config = dict(
    norm='rmsnorm',
    qk_norm=False,
    attn_scale=0.125,
    init='normal',
    lr_mult_down=2.0,
    max_grad_norm=1.0,
    schedule='wsd',
    final_lr_fraction=0.1,
    doc_mask=True,
)
Each number is 500 + 25 x the weight over its row's rms, rounded and kept within 0 to 999. Layers, rows and columns count from 0. Numbers have three digits each. The size before them is the row's rms in percent of the matrix's.

# up: layer 4 MLP up, 896x224, rms 0.0907, rows 306-317, columns 112-223
# down: layer 4 MLP down (transposed), 896x224, rms 0.162, rows 306-317, columns 112-223
up306 099:495515532520503516459487469483504488505502505488504464514504450476484527453513476481506503488505513510472491514444495504576493523543512510523508525513515508475520511531504460528495491530525551469498545531483465507488512527503476524511483491486509462467454513497503527505496468492569474488492482472525507506534542527492481518495459476464
down306 095:535536542496474439492502541526523531456465521530472507493464502507488480541507502511493526525472456500492463523502463522502521508461499490530500491516499537535485523495520490441455514528479493492490526498482498493510498538515463552500484506546493525511534514494493462499527468489429479504449495529525484437472476560474476502507543516514
up307 108:495495513471492469489483490515451491520470511504512486476479520492528483461510495492504471537503479484481524536483502477517504497518483457481520489502492463428511512484512508466500511519491462489495530501472465499496508521509493464550531507464519495470458458544466473510527521477527509481477526487523486451542543529530500544474511513497
down307 102:477529565500539504491490512513512481522488458446530484509513468503533542511468495490505512512529466506473513540506461458488498495463501522513503493509556533479538477505481472473494487495511489499496532478480520539480524493568580527526506482524487479494493506498451507523479494499522475517475504441507526507474512492509471484517470520528
up308 101:537516478472506480496570479491526513521515477556493508477508491488560493462491467466503506527486469517522535533484485479492513512476504486506474491501521501510546484490531526472547502502479455481496520528509473499504508438521531528526537509514475519478521486535496504526495527533526519563528497491544513514471485503456518499491531490493
down308 099:498496542492476519544549499480521507495521504486491493510514480496499481517480504549457502536505473512505552497486511521495517478450484463491500459515499501520482492468486512496507503489491513506490482499551528506488465499531472556438482520482532511514518509486477510476487473524501496480512466548493454508484516470490448440498501541508
up309 103:513475470472517532471485489500528480558446454514497480453462468507536502510527469492491483501498511464514553504513514496469461537529515448490516519513497494481481527509509484476485468498517505457475475517515553523533485460533540498519545455480508516473474494492452518489524462528540509483494488523494536505530461485479533464519538497495
down309 111:493471502493475510500505515527484529515492530529534505462514552526500515481492485484516564527448516525478522521503483526532495476519546537497493509498524520510513490480480537499508480509524523518524530509489535480471489483512502458548533528434484526439469481509486532521511505501520543520431512496485488512480491511514513522470541468499
up310 102:487513518539516490530512504481503477505533508511429478464496521469512507542528568493497542518524469473517501491498479489489504558479542515423533545565501460465501537520490502489543508513513496540499524481529472514484480492534462477480511507475529533496470492484489479510479546461491541494496489483492530486482506494493505495477515504473
down310 101:479484542493480495526523509518462493528509553565514480515501496486497483513510503536541505518477490512474496532491514545503511473503513501510463555458467466459577480518482506452498497502502521487517529463510471486520488548531508520491489481472482512444542533505469459461491495509484473464517504492484482491497498494508510490463540496528
up311 095:492502490529510520519535482504491509473496529531532490502482485485487447490515512443466507513482478588493507491494479473520535526502491497468519474554504513520466525538481489495476512472498516493537499514506506490493505456499438513530503500514499499487457450499450503540488526497547519530498465510473530540484522521528508501511505541512
down311 093:527486521494491477465484477478495504487461466537482511455477494467481519532503518539490475498500494481512482504549456509468509462488508486485540480451488519459517495498515503532503542536511509517491474514439496528502462474466514507521474512498506496514546484484514490536502510491499516500506507545501465523548492476499529557483468510494
up312 109:521585478538525511528447459514498517512538486524483514499555488533534506460504505475515471486473505484487525480482471488508530491534506534491488482494521550553516459542522488511467447489530492532480510476536471476538501528477514502527513464508482507534527536504517474494482474490503528454450482508474520500478509506457518523489506519538
down312 105:508474483514431485504494494473485504522452519532508526531506508471505499456454497481526509514488466465506455510468548506473469480506494474509530530500518483476491512517463516474529518506486488510556517513495482457495500455507486473495513511470490516475488487540526504495470492501485481536544423503508507493519489479503500515487511476499
up313 099:474485476566493487525483512509490476516530459511463527487483514488500520521497466473556456479504486525491468500523497539516497458501543527455503493496446538490516490508485530543521538525482447508461466474491502501509485535511488510525510497489502498499489431509456533537519472492535505500521500496463555496478501547546474513505476492507
down313 097:536523500457538517473488490515487535459473524499482531518495517476465496485472512484462501514535496439488569556443545488476484546509493520497519496511517511504495513508503524514513487485481480486504562476519509518530495471470514494524483524489455558481507513484500496486523512497522504547503494513539493511548502446514528511457538467533
up314 099:535493508473518520472524522468488498536539503504497499495528479458521510479523535497510484502494543499512519479452493437554467479503508516504527483488525484517515513499513520437512466487503492509477472506527485534456487520463507463482514479481516515513517472502520532479492479506479513458461470493538512554528548490501487486544504525506
down314 100:491455500494494525451502491472511506477516512501518494512523462478514514550490469501474518464509493506555499482470510514534514480514481491536490460526519486465491510464515503507534522483442539518474520534487535462508479507534477456497470472510479479537519498523503516489486523518462434492475509535485507493492514477503502518519481483507
up315 100:503485471533508512459496513494489501484488485494502476491537491509508504512471479520488506510527450482558534514527501506497489482515517502481517496553481529535498465513496534495533516496488504513495497534537512524552502526512526490429564482442506540460517532491480483488529548492513512535474482522461483474476474506524502520476510464493
down315 099:493451487506450517508461515481543486492528520553470543498488483466505505493437480491521480467490504526473477462517506506482488522471532515491510516521493480486453521487534505509484552492484460508513494530479505444459529525499512467519458531484482488522505509489544516488521461494472480518495528501511499521522518506456510487505501487514
up316 100:411492496473505535503486471489515494468515479512534513547514524476470517544451473487473532490485551530511541506487493513455501472479520460522507474469519517489532487488537501517483516484525495512536490552471467513554544483476526514465492495496496560507535518498500498537511505461489498492512486445499512481532519471494483506481474502544
down316 103:493525515548490485495515518520486545498506539501531490478506518519509470489476461564492478465522469498511485468482512489469501517509465507490481524561535535496488468464458519513482516475480503511452502487494500464477518487511490527421508504479548462499441512486483520537505452529526464497499559521511471526500508496488527520524551492502
up317 097:494481508531485508507508547526525441504483493530512472549467446524523508507492475495540498492518530500503477449480509510546513507523505531486547519492502486491556474539482501455468477500510493513493541481521530494477501523444521513484539519497554499516452511496485526524490495525505520484470505497479537518481493507557482516525578520483
down317 095:529519531517509505503503499518477520476508509468454468467514519494534485521515474519533516519461498482482531492534497527532517521475490487509491454447490529494478526471519470513488511501446531481518478491519483524531450493484494464492506516514521487469561507493517514523452520448476491515540472519510446463503488546463489495520429500476